Each number is 128 + 24 x the weight over its row's rms, rounded and kept within 0 to 255. Layers, rows and columns count from 0. Numbers have three digits each. The size before them is the row's rms in percent of the matrix's.

# up: layer 4 MLP up, 2560x320, rms 0.0541, rows 1533-1614, columns 240-319
# down: layer 4 MLP down (transposed), 2560x320, rms 0.0426, rows 1533-1613, columns 240-319
up1533 099:090164151120134131139137170112152145132101116066134152092154131097156131154108182191153125125140110147117106175157152122163116104134126127156162151122156097163153121132099083125138156135133119143098142128092179144163117131168119191091143121
down1533 111:144145173118140126113106146142130106154091087131173145097148144098128142152125130146121087134140081113126109125054126108143138128137116121120134155143168118143142197152123125140118097142119139167113110132155129128134106115134117174121184104
up1534 103:129137139100131162117146143141096150149124119139124136132146150098126130137122153183101136122110112135132118115099113163163103139121095170100137141145120140154147113105131116158156088134085158163129143146101147151115125128150165144111157109
down1534 098:101093187129128123113125124110160114171109135113103129130097124122133148158120145143086107083129096095151101135119086130149139103125161144168137141138128143108090142127131096144128133138117121166138170141107161171127115125153111119090146133
up1535 131:163076096136114125123094140141121133152104150090125115129141086134146127102104143108120094168176160122190105142097108171124154110108142214104141154148093118141116132100123102133155135136125106170108147152184087134150123106119107134107140095
down1535 115:147128147125159125108109143104140165126122120126092170153078144114087117154091070131114109106145117145136126160151126117130127164137141133100149105118136146124141109112125102144175110135147123190143137124171101130139112096119121156155095129
up1536 112:132137124119151138103131114082137125110144119114128125150134089127091150100121136151087141152120131129125144088095167104187149099179124122132097084126149138103111117136116077118090157166109166125134090166153086093156122100180136122133133134
down1536 117:135106175131103142120145158107113158139107114136129136135125132129140115143165124157120148093095147096139119109146115135173098122155080103087107122127123125154142164143138135126143160089096150143136133137139124107167130150137104149161139152
up1537 078:114095115099098164138111172134122134132155114114141177103131126131145145124117180101148130155151103149133123110129115172130112152145140128148129150139124118150138122102078115136186111165127134164139157128147121131131092124166149157111131148
down1537 081:136150116143126144107149085112127088147150126070148145143165138142101143126129099179091133121132140096168144162100154159132152126172093146098135118121098103147152130141126146154122134132082157130158146130166144155131081160154135104133149137
up1538 074:128087145096141159116114153118140115145110114114151163108143107103112150149125153116117122130164115154130170146096143143169140136183137157141143108169175119154121163172101119147144133160076092180121136148107152153100087128143129158098143122
down1538 091:139112160127137142120141136109101083149112110106150170119114123136113125187122114160129075119160139145153136140104113126175129119157128159123127118157151106163130192164125120150137109143091121206137138152118120142117098113174103136095174132
up1539 081:137092144099122136112130142092138147125130136115144133099122113111124134137122153151113146119139117147134121151109127144166124119135145145129155157177138104155120174139105094159168129159113122172123172139124168164094103141156129154102148126
down1539 085:122131155120135112129137143079127094147089130121166141120135120135136124169126143159132096121138102144127135150112121134136142104155120146125120152185123104158099186166111117144147103147107085195136131132118152168119101134172127147097147143
up1540 102:117142121112140145130130164111099140139131124111160120104145128130150153119097152125124148153119106142141139141125132192183125161134145117158140155164133131155120155159134145130143142163128103124098143170133129146120124140128102160095168149
down1540 092:118152101135168151128134159111120133108112105082141122104143154121148127140130179144132159133161116134127132124146177117151119143110107107148123129165152089129127126147114162142132093186068156112136124089119125143131094134136143129142123160
up1541 074:115106147103124146088106142107138089132125158118157138108100144114140130136102157128114132132165144146143124132146156135135165139154134160113119123175093108147107171150125118137140132117085092157150137115130141140091098141197105169107147128
down1541 087:141129122136127158144138123088145096132121125143141159127134134145124147148130105138135082122139119141126154128088109144149154125171123132128094155168132122144130185145102111143144119180074086198133105135099167155096112126153123128094163150
up1542 088:072104151094159139139114181117127103095157109113124138134127090094115152148124164130136134137113097136143106115137134136135137129189132160118111130164161138124147150152110100134109114166081121168128122110112136140108118108158153147132168142
down1542 105:089138128129155124115163127082135114143106152119155164132131138123111120167122136133100123118175113144170143131118141120170160146093109150113136160172154111122117159115127089143127115134112117174150105131114152142103086137124098126108116151
up1543 076:130131126122119142119127115121103127116155141139159150125139122109122166151120158140091107128125105157115120148075162159160130140156143127131122130180107116152105142154117122148139091160106127148109138145131161149118089131162153172120131133
down1543 093:111136128118130129129110141097122113165134092133124143131121126146097148172130064165127067061169098161157136127087146115153102123151119129123127131130120113171106168146092110139141104157107124192125154131068157165150121091162145088090177169
up1544 129:131064129134129099144129148119096112123088135141131141137134132150100132084126123101136093103113114077109127143126079136115093137123145192107152147116094155088119150122125120126174107101136105144143156132168126116155129132129169132096148131
down1544 129:113096053142132115128072120111163123133112091148100108141125122147135172129115102151137151128136105157145162146128136083139125094080161088102087131101093109072132123096107151112129150135142138118130113163078097119128128114178167162109130141
up1545 124:142089101133111099147146146099135135088101142122102108132157113099114120110066097072126113121132125101153104104092107158124163126127137145101147124154107120144129142103125128124127121149124098164176147130133078128090140124105104103091117116
down1545 118:078150144154159117152118120131135069134124138116090112159104145183136102123135093133152112111134145095093138138111083131172141160123145083099139086136110123102097171124130149116131125149145088155111105132106112107099159097163099119131113165
up1546 061:156103131123132141139136128095162110161133094108149146134131099140109130169123128142111094120157138116139135146128127115132126136159123164135140138141159118126153155176152102124117094147093104125117180151092162164075167084136131123098162134
down1546 042:100130128151123100113109134173118150107158163133125097091109134091152152101135138121127168092134103156073129123145181153123132167112119067157117117138139126127153050079118165119111141138154147126103111132137108147156142144116135152138119099
up1547 078:114120150106108152123096148100123087137126135129131161134139091093137142143129175133114129121140110150151095139117142131143131099141123135116123141208134098131116205168143115158129114153082092164147149138114146148120095158171144162119174148
down1547 093:148142159127153146129127140100112099176121112115138147135116111142097128153160085132124103110159114143146152146086116139127125117147123159145133158175125128188091162152102121140131129119073130167118156150106161160143115126169147126071148152
up1548 097:149149156102141115146142128110136157115152121096181116122152128067130128166126149131140119140119132122127144142117138168165145125139160136129164132149146141159129147145135089120146120165152112116157180140142136136095125149128104141119137088
down1548 105:124090145145165129126121123110125120128147141066125133128125119118163138108123144162151142179161165147120133156136146124166132092127120165143118156112096142127129156061109094137082127148137123142127140143123074120131108172119113136122110092
up1549 113:138126128123163111125131111091128149125114103155174087126146103109163158153115148133137123163207160149142144147108147147151126127170156160063125103089145140134114124144145079143128087124139148123148160111155126135091125119166156114122140122
down1549 104:138109091149152139131150140112173061107178174140114147093147121095114144131137106136129148136097111116143130182110168119134150100122109139122102151112114123150127105072128148147160148113132111168147113115152132126120117120097121106156130147
up1550 091:103097190106139098130150159119156151123103107151124134141132120129113145174113115104093129125193113159136130133130109151156146146123110181095141155126146132151079150148124095109152144121123153183129155118100142143136118110161140122108143158
down1550 100:096120151118154118176124142132150098144090147158111147071113168163115125145124091133128117100178125132096152145169121110141107128125092117145124113128106148148135144134118122090146088134121133196118148153118169155116102068171103123108140136
up1551 083:121115150102133129134121163111116127148127135092153123125144111111135144155102129157130095132173096133134151150116142154135148133139116128125156158150130090140096135162128092133183109161111137149133169139109142160086116115152133155075173129
down1551 065:115097155134141101089142094136136109170123151112147113153123149096118143142071144117136115132099155150172174153117117117127097147132122136109086138137132134129115124138122114164080118147120100153139115124139155135112117136178097127102146166
up1552 081:159148127082128141110110152122139147163162130113144103096115101121140176145079115109097091136109064138113136143161138138124151117150115137133141177156163145155117098120122120136143117140092132136102137201137130122099093130130133170108139136
down1552 094:163123122216122147140143107089135088130124116141165131112169139146086147138118133167178121140151143163097135112132147122118141092147091115140102168129115107126116167170132129109116159137106138115164124154124144156142169078110106106095191132
up1553 130:127093124093126102148089156086125116152119127126149097101156109087124146112117118122120109119129106098140110134140132115104092144140135160119160098129129138146079177115119062119176120103147169161148149146124144128099121111144138142109096136
down1553 129:100183112138120172130149114146130143175107163122128147071136130145097128136128092175128081119178152124166130108101150127100145121118113135121129094124112130117149103119124177105087141114127144099152133135093123119110121137162110077124067140
up1554 095:138110124122118108141158186111117126095106123126146121111136112080080168179120124136090129116132096161147091137068168118108137138130093144138131135122131112127122130120113102128126101125111129189137163129113157115127115083175137137071154112
down1554 103:093146141122135105088137123121073106141121110152150125099148131123136170110142132133126108112151100206119147155096123148122163111127094146123110134125162105156109157197105114124111104148120089185112133122115162122130144116148121133094130121
up1555 098:164116137098141136120090131134105134149114140135169139110099121108154152131123165149129097146103092110146107111122109158144158145089129141152142119205116133180123107125088092151158109163131120153165147151143110121120112121146127143104134137
down1555 100:125125119152157129117147170100116117164151106144135131103129132119172105152119134109151110155167115189085107098165149107116140136116112180110137126114108110121134140124147113121115112132094075144167117153095132163102115088131131132095118147
up1556 107:089123125120118078145123119079118115161100140075153108114171108098105141092086167097143114143112123106119148151143129115125140139120153146114097101150122151142149190156107095114133102112162175144108152153154104116095139103138124118086124138
down1556 112:113173151163128155138123121158145106140148164115125168133150167116103146078140172108119144105134151093113132128087124116110142131114155127142132089114136150101121137120164177099101074116104178126104127132096168088135141131089136111130168183
up1557 094:145151160101121128114120116120139115150119126115190151090125104133134180129103153140118134127150090142162110137126095139141133105133089150149112119180180098186089121119168100138169148122145115199105130173127149154098102144153091183088183120
down1557 095:135156121129097102119085144121114137122162107091149140125119105139132138133102081175144131127129144149128074134097150153161137139151131130135173084135140153129130162113123103100145116151111110186153121174124099150130112112127138126134146155
up1558 081:121130155098123137111141148127142143119136110093150124120142096105136139112127144155148118133113097171135114117112147154145142138140140125171128170167122138148133163152094105116143128166123106186100138146107133150149122155163139173111136118
down1558 101:093092110134111092134090134136140112082113085129115134121135149133094137088147147165172166125205152164077132154109118150134148136107117119162150118144169137135112107158132157122150092144113153145069124124106124172122051119163137121138145165
up1559 112:136110117115118149125106177179154120174139100135135177113135104118155151097123169141106148158168094148145128088105160141173122132172112180136135165136114108135115119092155111133146136135096123155134138169153142126134110134171150160083147100
down1559 101:133133102152138108153123141128122168148111155095136128092115131066091136112089107096103140161096191070109116141136103163126135141093135116121138133117125172171141126094093113105144149156171151141106138086109137113152135082076139116134095156
up1560 100:124122174133130125151116156110160095118096096095117104101150126145162100138120124168134118163185148112122189156130101127149135120119113104110103154131145105138101093145141135105146168133121129144143138122101102166112139125159089118155150146
down1560 084:119145147144134131125113125169147125124155137114104139133118126157154097113115131107109094146104100102102130118101103126148117143162098120145108125146123101088163132124083119134181117129116106127182162115085146160065152123122147121144141116
up1561 110:125106093116134075121130153108090149176140121080137070059130161141177148111115188130122075128120138094093136112144138142180125089136154144135111140137139163145165121170164109124126132100090148141104115165102131148122129137155137183134122148
down1561 091:127119113131122126147106149135158099128149103105086077081114161170121103088143075150118114132106164112120114147108164099119089146170129148119102149119063176114127108100139120147117118079104115141116108128112095140123134158099206110109131165
up1562 086:168141154093158135119129173139107153149137118123124107105106095166152114144125124124183101120130153135140126141182129150137115122156140158119119184132130125149129112128141082141127123135091139169121153154093135132125108166145120156093149145
down1562 090:109133161138184131168121120155139086100099127147117092116166118115086146113131128116149101148088120151141140152122107119149129116107153115153123146187101120119105135130128116102126126126109083165154140142103124146113134117124078128087160108
up1563 132:104124146127105106119133137080108082108128163103122095132141148079090141137130107096104109115113105110125106101063120147099180115151133133118112174133140146097086143116150109139139144149109147145146133110163128128099116123118117126110105112
down1563 124:122164111168114109112157164158086099104118099116160128116127102159088154129119136160151132088154146106082120161098161080127131094118122082134131133139151098118068150154112137121123139129063096150124155133096155134135120124136169142115107154
up1564 094:124124132112105145134135134091123097126132133118161161124130118072132142131098137143130122146117141122129128132114082151155098131135124135151115129149085112161116145170132099106150120117132134143099150112099139126104131095143155140065164118
down1564 108:116134157110128149116122130124167150092179132150120127129124137154150145113076135170130155124151130130082122137145115118148119114136121123140099131137099105094141134108097107103129134138138168118114124136140113138056101127136124129155121182
up1565 060:144170160140116148157172143131140067169144149071124154140129119123117143128131125152134108118113133109161131104107128126143144114138137162119129134161166144148141167155158104097122126170073107151148178143101149151111184091156105139120176151
down1565 040:114117141123157106106102127174129150117134136154127108103131119086146131109117162111117159114161090156087122133166145147131120178134117094153114125110148103133159056122136153113110141140151157112092107121116131137147116166111122143137106104
up1566 104:101117163079120159136130149121134110140126098098134115085145102137152121120143160103109128139142104126122175125139127131139141108156120189084132153118144103122125099119125111118164166131098104134096129137142140158135123174175128178115132131
down1566 087:113115097137159172158156150121143122191130111099116148105103143147125147129117109130168108095171115103149097150166140141113112137117114085118109111094135186135120161129127132106112134118100124075134117115117123119114159079124151114144082193
up1567 079:114090167122122147123107165112128111123114143123155167100106097127121124135128151134098115127159111138157152131111119143156139137137131145127150130188126133117125152134114113160182142128116130161121150130118154167063087149152145155094145123
down1567 090:140125152115158142134133155109146083163102105135149147118121117144137127172122133149113103126150113152145127146096108108173147111160121152143109148157133106164093194153112114149136116148113090203143137152082155154094090123158111134098132136
up1568 124:140132163125108064139123147134113115143102116142137166143122136138188099122104138130118115153131113157134093131110099142177123106110102130100150131136162120104070131113155116114140112111121137166116142122121138113132134133143143098113123141
down1568 134:144134081103150094116071112101140114129128103107137132152134082109125120089161120172166119105110114118146113165136116173157150129110165159158117122120093088075130122114101117140126159101111148139121121109151102131118119137122152119139084140
up1569 096:110103134107115122109145136161095148160134103152156100113113119157137106139097194109114113126133112126139108125147151169154129126156136160104134151150100127118112136164109120161126128146111126125100129160129113126116100144149121189111102129
down1569 103:133137140148142110131122132154135100166160124174171126106155110179092135149152080136168098074168109118143141110116116140157130134132108097137136114132124139141121152098092149138130139162119131126090173153108173161137122103111100126119153150
up1570 089:139127162113133116098115171092112103112119109117136143111088138116113151137138133162106084118159147128164127126082131113115143113123083151111124175161124103123090095136126128153156117129072123172140130144112174141114108127158107131134183089
down1570 099:116123154147152145125138161116147143107146113104102108110140116137113124165145064121103073118172125118135154126115116146150152127163096111137126127136150118138091117150124115123105115123108084189133135118102152120128120131174092128107119140
up1571 104:123101164091087135127087165148128112105105113101140141153106125128130158118144155131113121090102103149132147125119110146185137107162100173134135146163135130158104172108098054117138125153148130181116109123118146134132114117161122158127191136
down1571 124:094127089148137084124137105114167131114129088116082141150150194082110086112094099154106154140143118118144126110162097124128139150138142086112137106165129128122121106138155124138138138161116118116142142116069119096149106159122104130151135193
up1572 097:127105120119148165131130141138142095105145099130115145091122149094131155128111129165136116137155142134152113119103078129163105115169122141123133121142122133135149138125125093132112120145092125155125142123110129167109121115159138154121166108
down1572 097:145127144107164134105114125119178134132118139143082132150118115104114106148082096099134119128135094138145140138117165125112138115141122146119158129175124134128126124116136070147139142151103134188160123127154154137095096071148129165095112117
up1573 083:140148180114115112168144136156106107128151124141129084148118126154093111142156129188156093121193136127120120143105106125106121143148110202091126118151181129085117125144090095095173104105078136169103125157111171145134149082154112116139182118
down1573 055:099139123125158169104123142154112133160116119157161135158165115105129156140146117161122176104141084141107134107162142121132143115155138112110155117126135143103109078128117144118104135133154140088150093141118119166162140139117139154143126096
up1574 119:113095169118133151128124108155131120095096136120159182127117138112118147160139127143145101111125124125121100154148135120111145141123136143128135116130113092102149131115125117124111124128143145142137128084160171112083133121141119131122109127
down1574 121:119103115137125128114140136148129127118117147130116118113126190125151110178134074069123145136155125101166148102117172158116127112115146112134090139139141130086135100134134107127139131148095183171151102070126101125127132135138147122140117154
up1575 075:139080179093145123117103128102146104122122139102135170116117104150120125150118159145081101139180125134137141150083151161152139150152129155109132129188160119154134144148079085156181134143123113180125140134127179149104092125162131149093138119
down1575 091:150128158121134134140131138100148087142120113094143143112126132156110114173117116166100073121157144149159152133103112146136147115149126161127136144162135104173132171176120103134146122122098116227128148148110148172108103122169112121074156138
up1576 111:160086085139120164131090168088171102171121075061118120095149112107128145098091153103143091176173142109127177131128161116177151106115097169142168133104118103152130117098161123129142145144124130136120152170149129166118117129138145160111127083
down1576 119:125117132152140108155138091079141162124134116173131136142143143121122152163101083144152153121091143129133125138190106098126158114122115110093102114128175160154136143142114104124134123147121110141144150094160115129143124125062101157139115115
up1577 099:155141195134167110167166148148125088142131085118137120089104101137120094116119111122184125136199132124140130119140127132171121127125124108129133095116121076141102126158111091089160133129095087146125121182114097135131166127165072133124131173
down1577 098:111103148113124119115136109158142136169126142143168093117115135073163132132121126116101109141100070129131092152145142121128127160166116172135114154106145080142156159134102109137117135091132141135125139170153120106137104118125136142129137112
up1578 080:095100154123124127124099158128138099111109120144129174128135113173123159151100147154130080140188121162132118145103104161147152123127105131148111124200184102151112153130094100137167124128120119156126113136089142161108107129158146170097142144
down1578 091:135134145127124105136134152104118078138115122132147126107090124153099137161138107151091123116177111146169138139106109140151125084145104154140118142183150093158126169149097129144153127162091091202136144155125154167138118143145112120073163149
up1579 076:131121143106120132102117156088141098125104123119139173117107124115137130168109156125116087142130148143144134111092134155148138132144115165121147137168118122143102151131087126154189103145083094174144152135121159175105083134143139188090152135
down1579 087:137136148125123128127136148068137101149120102107152170133140139147128117196116112163131104094157126148181136128098095136162171090158111157112126124164125100136100187158113098156146109151104107211152133125098147136101096122165115121093132153
up1580 077:138117137154131161154126146106134063151150113117133159127160129141120133164121127184118092135149137102170132122120109128129145125147095144106138111137141106164155200133118124089148116128090144137148141125082180142105184122142127135112144147
down1580 049:137109140107133126113103122150132161144115134124130119093136142067139123117151129113116164138141105143079098138149160151098122137155152072141120121131128141139130033141135158121087189158142152126101090143121104149153088119093136100134149080
up1581 116:102150155123166087120140115119164165119121134100135111141126088112119111106093125106112125158109141113114126102133187123175168119175170165122118121143155136115154119145136083135121154147124134127145168113175084107168125109136151113123099152
down1581 104:108180117157102103177162117141141158102080074147181097142145133104109122157133097108157119132127093089116119162109105132116133119105097089124093185146105129087124145137111118111122136122130124110108122100156112142151134106143155151155113121
up1582 086:107112154071104112129103163121137148119130153132140150096121111167128160127096149113125131123165119147110137121168180120142111138209117122116144121153148125126103152159112093135162157111124145167124138105135141108140096139179136144093135162
down1582 095:105154158187158126143135108120145118112137154137131162067136130142103114126115142158153089157152105140133150143100140142153125137132087150141067131174130101133094170116138136130172118122106124167123135129110166165102098111147125089123137142
up1583 076:117099157114125152133162152115130131118143146102141161147123143122127143161121151160103116138142145143125103137090133128150096115126115146113121150151105127147176152138100095123146126155082123164106146131088180150104106145158128171124156135
down1583 075:097112147146089170119135132105126150109109146096145122095130145132099141170116133160143099111151123162173142133112135117163123131153153166161139146142133113115092163160077082140154139128086132160111121137087132154150081117189115123100158153
up1584 055:139130153162105168158168127110133080149135120122126150112131125134109123171117108133117102116146134111111149164140092130158108123152120142108137132152110127174111198165141135098153111166086086131145139114126150134112148141128100133121172130
down1584 040:122118124112152131094059126196114151127125161132120142133148134090136142103148154108096150127110109134080114124142177132122128138132130090158111111136150152104173053083120160127109164086146160120139125116116134169125154133157136165115109085
up1585 113:128102106152136152126178125154156117177108097142138109116147092092123142131129128150103138093111131132127147178076153088120132089159094149122100126102103116140169169143118124130110120122140150132164145160154142092119122107161159130058156102
down1585 120:159159126116123086139148153124120132181149147124143124127153135114184124112146108132141162169156118134129141085124085108083127162123096138129149117110132176107119125147125120127142157094145126118091080090128124154160126140163109129155113150
up1586 085:086128170114084116135118141114136144131106125108154120120152110085132128134101140116145133154163098156140128145126111150124134111117127174102100142210133105149137136119137112122151137153115123181116134169159146131116131095144110147130149113
down1586 087:149121157144107151128092100115130121129151141098103130065149118122059193094133146172072083109177143126075148134135123139127124138148130110175135173115125113140112088129122155133119115192080196127123117162138183139127116102103132136139124114
up1587 078:124098174101108108122135154111104135107135107127135133144111115138136156139110134123099128148127140129122132111139108168164137133151120146138113152152128149122135149140142083129155167114087128164097106140095131142126103136178138166107155116
down1587 088:097137126160113160093131114128136098134104118156142127121134131142131136109079085132118150135134120114133137132136174153136128117140097139131111184140143102115115134124135091126148132123095172120161097120110162153112088131108105114120141144
up1588 097:120127153100107120139104152130149147148119117108142124111130116143150148140101181165108112176159137128120135133107118196176101143179104163106129118130129124162142136153109078131141142131136147142107162119107137170090135141138143155106140134
down1588 110:084150118136142123144103136138161083120081128138078130120134133160105111109116139188131099120143132134110079129178077150097141144125139072132112139143108139107094132089107136109114133170113114130118089165112146124151110136104112123139162166
up1589 114:137107164119109131139140163090150120183133112092140087124145104103136115141080104097110183133153124141117177115151130160128107121171103107132143137121169098111113121113169106126150140139092136134142138117148160134135125161127102135127104128
down1589 084:143104149149089147165142152106145111129162147106147149143095154141094136128153110157088096112139124096125115129110142135171149110131121118176137087121111118132134139147135132130145123118135134148125149108112101110092133127149144112130122116
up1590 062:117171142149121146175176125133147104156141091131144138087124102147077126175142115157118107130169128108155161130137119148116126117134153159160131138149237127142101155152165144114117128123052131129092144107112132133119162085114148142130169090
down1590 049:161119127096141134087068113167138142117123150145124104117133157096182160101130118115100166104106125146091097130126146144149159141104131083127106147121093129104167101097104138118136154146165143115152137130128116140154137139137132160130093125
up1591 103:136146131084121112136108172134102115143120134093147114148115094128111125116113144148118089118151121087108114142104122184162164138180136168111153147172115167137085109115109090120137091170070121144142157113140139133121124179152129134141111140
down1591 092:128146111158133128097114089161144173115110111152129161125105146133116105063097137156134102081090177077135104117156165080124132133138111136148094143122094132078079161120160130143131155106089135125118120157143096139126126120131131123101160167
up1592 087:120105147183122131175141150106131063143133137108143152140111116123125126133125115156084093110156160095153123139094131124163171147128110141139146124146191084144167153143142108056158113149129148168158140126106144152117162148143126110114145167
down1592 044:148128117161160151116085104165115149141136114137129117095149137110124126121152112118146105112140101144106126120102140124095120116146180074141133114120134157119082058133171148152048135120133128129102106126103092127178069108151108083150081105
up1593 088:120103131093100112125116142121127129179129153123181132095097151128135172163115154142140133140143115122143129118095100163146128138134079147100141110192172125170128170155113086131181108134118136176113117176122139138127121128160135150094131112
down1593 115:122152151103132108153105136112141092118143143134134133117150103168126123153103159141155103110175105146105194164141130124154114110135123111080096126159178092119114124125068126129102092118126151131150123170114158140087093141148105141095128149
up1594 077:120103140110158175140105192144097129135153120114184139122109102157132068164122178137138103139092148126140130170131149133148114139143068137106112154129137118181119143157104097137137108142121142172120143147114174140090112153150107173106173120
down1594 083:085174122170139166112101130126115071121095122126152135132120118156092119154128134162140089117140120142155123146081132138162155103117097140125129114162184132106098149133169147142139085135096132176126167124106142174117129135164110131126169125
up1595 106:189074113132107128134104164153134143146119081131123087133134092121117138136104139125105093181166112119149117150117166175167193133131124153103153142170126137130123139112121097139154131137106114166106148135153124116169122115165150152122179136
down1595 117:130097145139138094161154127137156116125106116123134131143133148128157136123136128088103157142122145129075141140133135156138161154157101132178131143146126139158128131126085126107087117161101103164143080116111108171146091149110092149105128148
up1596 096:149078136088103128110091196118103087120121159087144162142160103080131137125111120134093128126176121132097159118104163131136163146133121174149140128131121113123092110137129105145159114144079103161165148123137180149105110107147108155137137124
down1596 097:124133113127157130124129144075111110137093122143164158109101133121140123174126145141185093128106138157134142146125118100152160104131092150142155116150124085106134157131101120122147111129119092175128136135099170126103120133120126117105165125
up1597 120:123128154101118134134105199150137144130112118121131134134085122141117112139163137133135150165182118153133111091066134142126089111110091166133142119125116106150068087135146066100131154133103118171136112142137143126140133143119069139123135116
down1597 104:106123122156109121121111106133094130126097121200101090130132154154123113125150123133106104162158112137144119164097121140103107160122115143112139111146118133108104153069163080143125133118135170167147087176135176131170136130142161111114139122
up1598 126:130077157141105150118165113144119149090088112150109125144105168112110180104140114137136131131128131108117105112060097127125155159117150155104139170126118119108131142159173119143130125183119156140142167119162121139155116137132136115088127132
down1598 117:133095147108136128126127144141125131120111125100127142116112125119118169122142118165154129094140113164150085109128122126120105109114123134122121139142115152093138124127122122138166131138095164112119168122114100082111130138165167104114134136
up1599 092:130112143088171127109126161135125141095144083134152160086076131120136095112120176134157116165122106165127102116144132115127105142119140112104127119125120130116099127098125117140126123085141117186113136127136123126141083147160113208116141132
down1599 081:127146104135142144093136153080148138133120115129127110097137144130157127119122149137114095111180145144141082122166137142106120145124145102103120101157125174147121131085091100100069128092145144157074124135136100112102209134160119164148116130
up1600 075:090107152098160136098132182165142141098130115099168199106133131107173113137118145171150153151112117174128105139094110136133126145142117120124116154145124128121168134138138115155139123151140129171118172115156133093138092141134147133135152150
down1600 077:108115125148150111115111097147077123116156119102119162119113142112121192124105160154123117130145132152108153143102098122110162116125105138114102113123174137169119136120149115154113110135119170134160145152094096148161181105154119106133137134
up1601 130:143112108105123146122118114117137111102096125113131085137156125118104098104114124152131130105135130101129143118152138131171154115165108172139101138129128101115114146071137089133144172147086086139127118139119121173118114142153111138140124091
down1601 124:095168123139130144131108120119129103129114155160172129097134132126083108110126193175149121123153113107144101124114138145137127175126126107147132149151103111118133153141104133125133140138140148139098168136121177104111121148173109139096130137
up1602 093:104108144136117133111138123137151123122125137137117128140114156078073156094146128143149095134120125119107106124175103115107027151109175125130120184152099126114147136161116130128166148125119121132107157122155176187148126113128140121136134129
down1602 073:133100100127127119157151143139130132126130144119167125091148125147143122135099085116132144123123144103169146138100146131150206118127083118125119082148121145161100122147162099126080126122139136135146112116102107071102136119121117147104134116
up1603 130:113120166125101146157167148110067129140175122132139159119128118062131133141129141148107139110108080135100146124155139151128134090108151143136135149169108132142098154184146118121201128157131154148113135135117166112151133119132151124116158155
down1603 099:127090108143117080133125130109139107102185117140187114112151117092175105111122106128123087163149128140144146134140145154127146115097101146181141127110146076152125141149122085136110148123165148114129127119130170152123130134176144104135130151
up1604 098:123116127101123106126065177126132121121113105068132147169107110071102094146142133125131137152158130143116110122126142162155154151160130167117154087098154108124096126146093052139114130164093127174121151109141142127091128155164089134119141126
down1604 111:109172147133179140104137160163174056133110141101160117119143129089136100150153100127148136122112142105122099174123151098151154133126134119128111154128113111103122140121128111158114123156120095153147140112093138135079122113138123070150145132
up1605 079:122114128091120158134124147105104125136120139127144142110133093124135121159120143132115120120156111167131117145098136168174148108160130157123142127186147113149129161144095128155183116176102091188110121127130162136092085128142140149100151134
down1605 090:154111144138136140123125148098105090160114131119167141121113139147104102198108130155153088121161122153154154139102107125146150126177123148123123132160133121150141216158101111135141118144093126206154134137103131143117096106153130118091140152
up1606 095:149116132099115121124149145138117102161160150137155137127120116100118149155105131158076133129139130107175105122101125166124137132128124145123110141176125133155117168170141096133194116146139128178113150153118136142124099103146145154061158123
down1606 088:072153139143068117125130113116148133158120121134137158081140149128150144177128160138124127155145102171130137133086124132127093101110104140126099130158148067142099154203081111151107127125095108093119084142098157151088077094147167137089186135
up1607 079:137132173085154102122132131138094139127139131101159140087118146155109157143119139145144128134119147111113108138155131129142130141154120140139096163175147145140127160120137085135131114149119122178105139136127137143135108154166160174124161146
down1607 086:113149146152129104129130130146145097128131112114147112084140094136133109132136140131152093142173139153124127138123119117171192136094102145124114132127134143136070129079149098103125125120088118146104131127077168178101105122132111148108136115
up1608 109:100117143132109144131109179134162139132156136134117164094159120143135175141073144126116147149134133150161141158112130112152108134163110135132135130148139118196139125166141109139134128141118162148150160111120141121097130160149136129091168132
down1608 117:080168189125144073101113139114133067136164139162155158143129121154123136170135150160128137110115129158134102155103169123131145118109147151120114176141138110138098120131142155121144135139113164139109097114079142112125121118126170149134086159
up1609 074:144094115149140142157112133146121119184136116115131131146154141125141139165129126136091111124115114120139129137118132139152153141152101129116150140146088113168193125158104122126142111157139102133180160142129172129089169100148133126117146163
down1609 050:111147143136128126116145112156115117099147139137112089069137138089134150109133146119115160131185123153094127122147161143122136142114129082165128090149166112125136056119145152124126123122115129118095099132125123121162115169093160186155149099
up1610 117:122141149133097138128122164090146154165138129098129111120176117117198110172126112134137144146139154191103184130121128163149106108147127141128109115093133101156170120151123127117135169137114132129139121138097155158130121116136139143130120106
down1610 118:149080114123124179130107145093087119116117130098085124116136114102117124118135116074126126138093118110078152134117155158092112160121189144115125111201135139135104122123144120139147142128123124104112119102098103129111118105121169108162087101
up1611 092:173139158124150129145123101093114141126127139081161116129133112076118120149110150165147110151125137120155118148101069149120138114100131143131128132152116089148133124122127080113128092142128100155155115133135117140086122115152118122083152124
down1611 110:154096124148107156111106130112136083121129118171156117088109139115104075098110138143152116108133129130152094141134173113100156121163116166122106138114089121111155124096170123126101150159150118154123121186126155086128104157104122120086119088
up1612 128:159087127131140061115120114106099146167128098133146084109093131156146125139131139137146139130164147137138137126127152132144105126164106193101147105111164119123121142147147087141178160143099094134129137181136121121159130121187153145108124130
down1612 127:152149090112166074138143088147162135140118159134131127109079103149158135126127138146102119098141107158170117097142150142131113127132127151110157110143161137140167146115123106125124146147125076153116139152157149105142125109168146113114131135
up1613 081:127094189104122114118099130138125139112106142171144159139098112117135143168100128159080135157143104167153138135114143138163150150156122137110124169149134082127080149161131103147171144150118120161121112133131141104152105129165160129100112151
down1613 090:145132166157117135141098143139108087112129133148129116121118126173130139156093153132099141140199138141115150137092143121146165083090118155156116125130121120164097115151099103126105132141110097164107152149113146131137130131139118092082115106
up1614 095:124136124124099163131138156111132096148126123109135134121144114049152123150096109162135127121125104156155120091123146154164166141149132174144136128147117076144123134100159119131122092154098139146150156175128146139117116140138108147094129110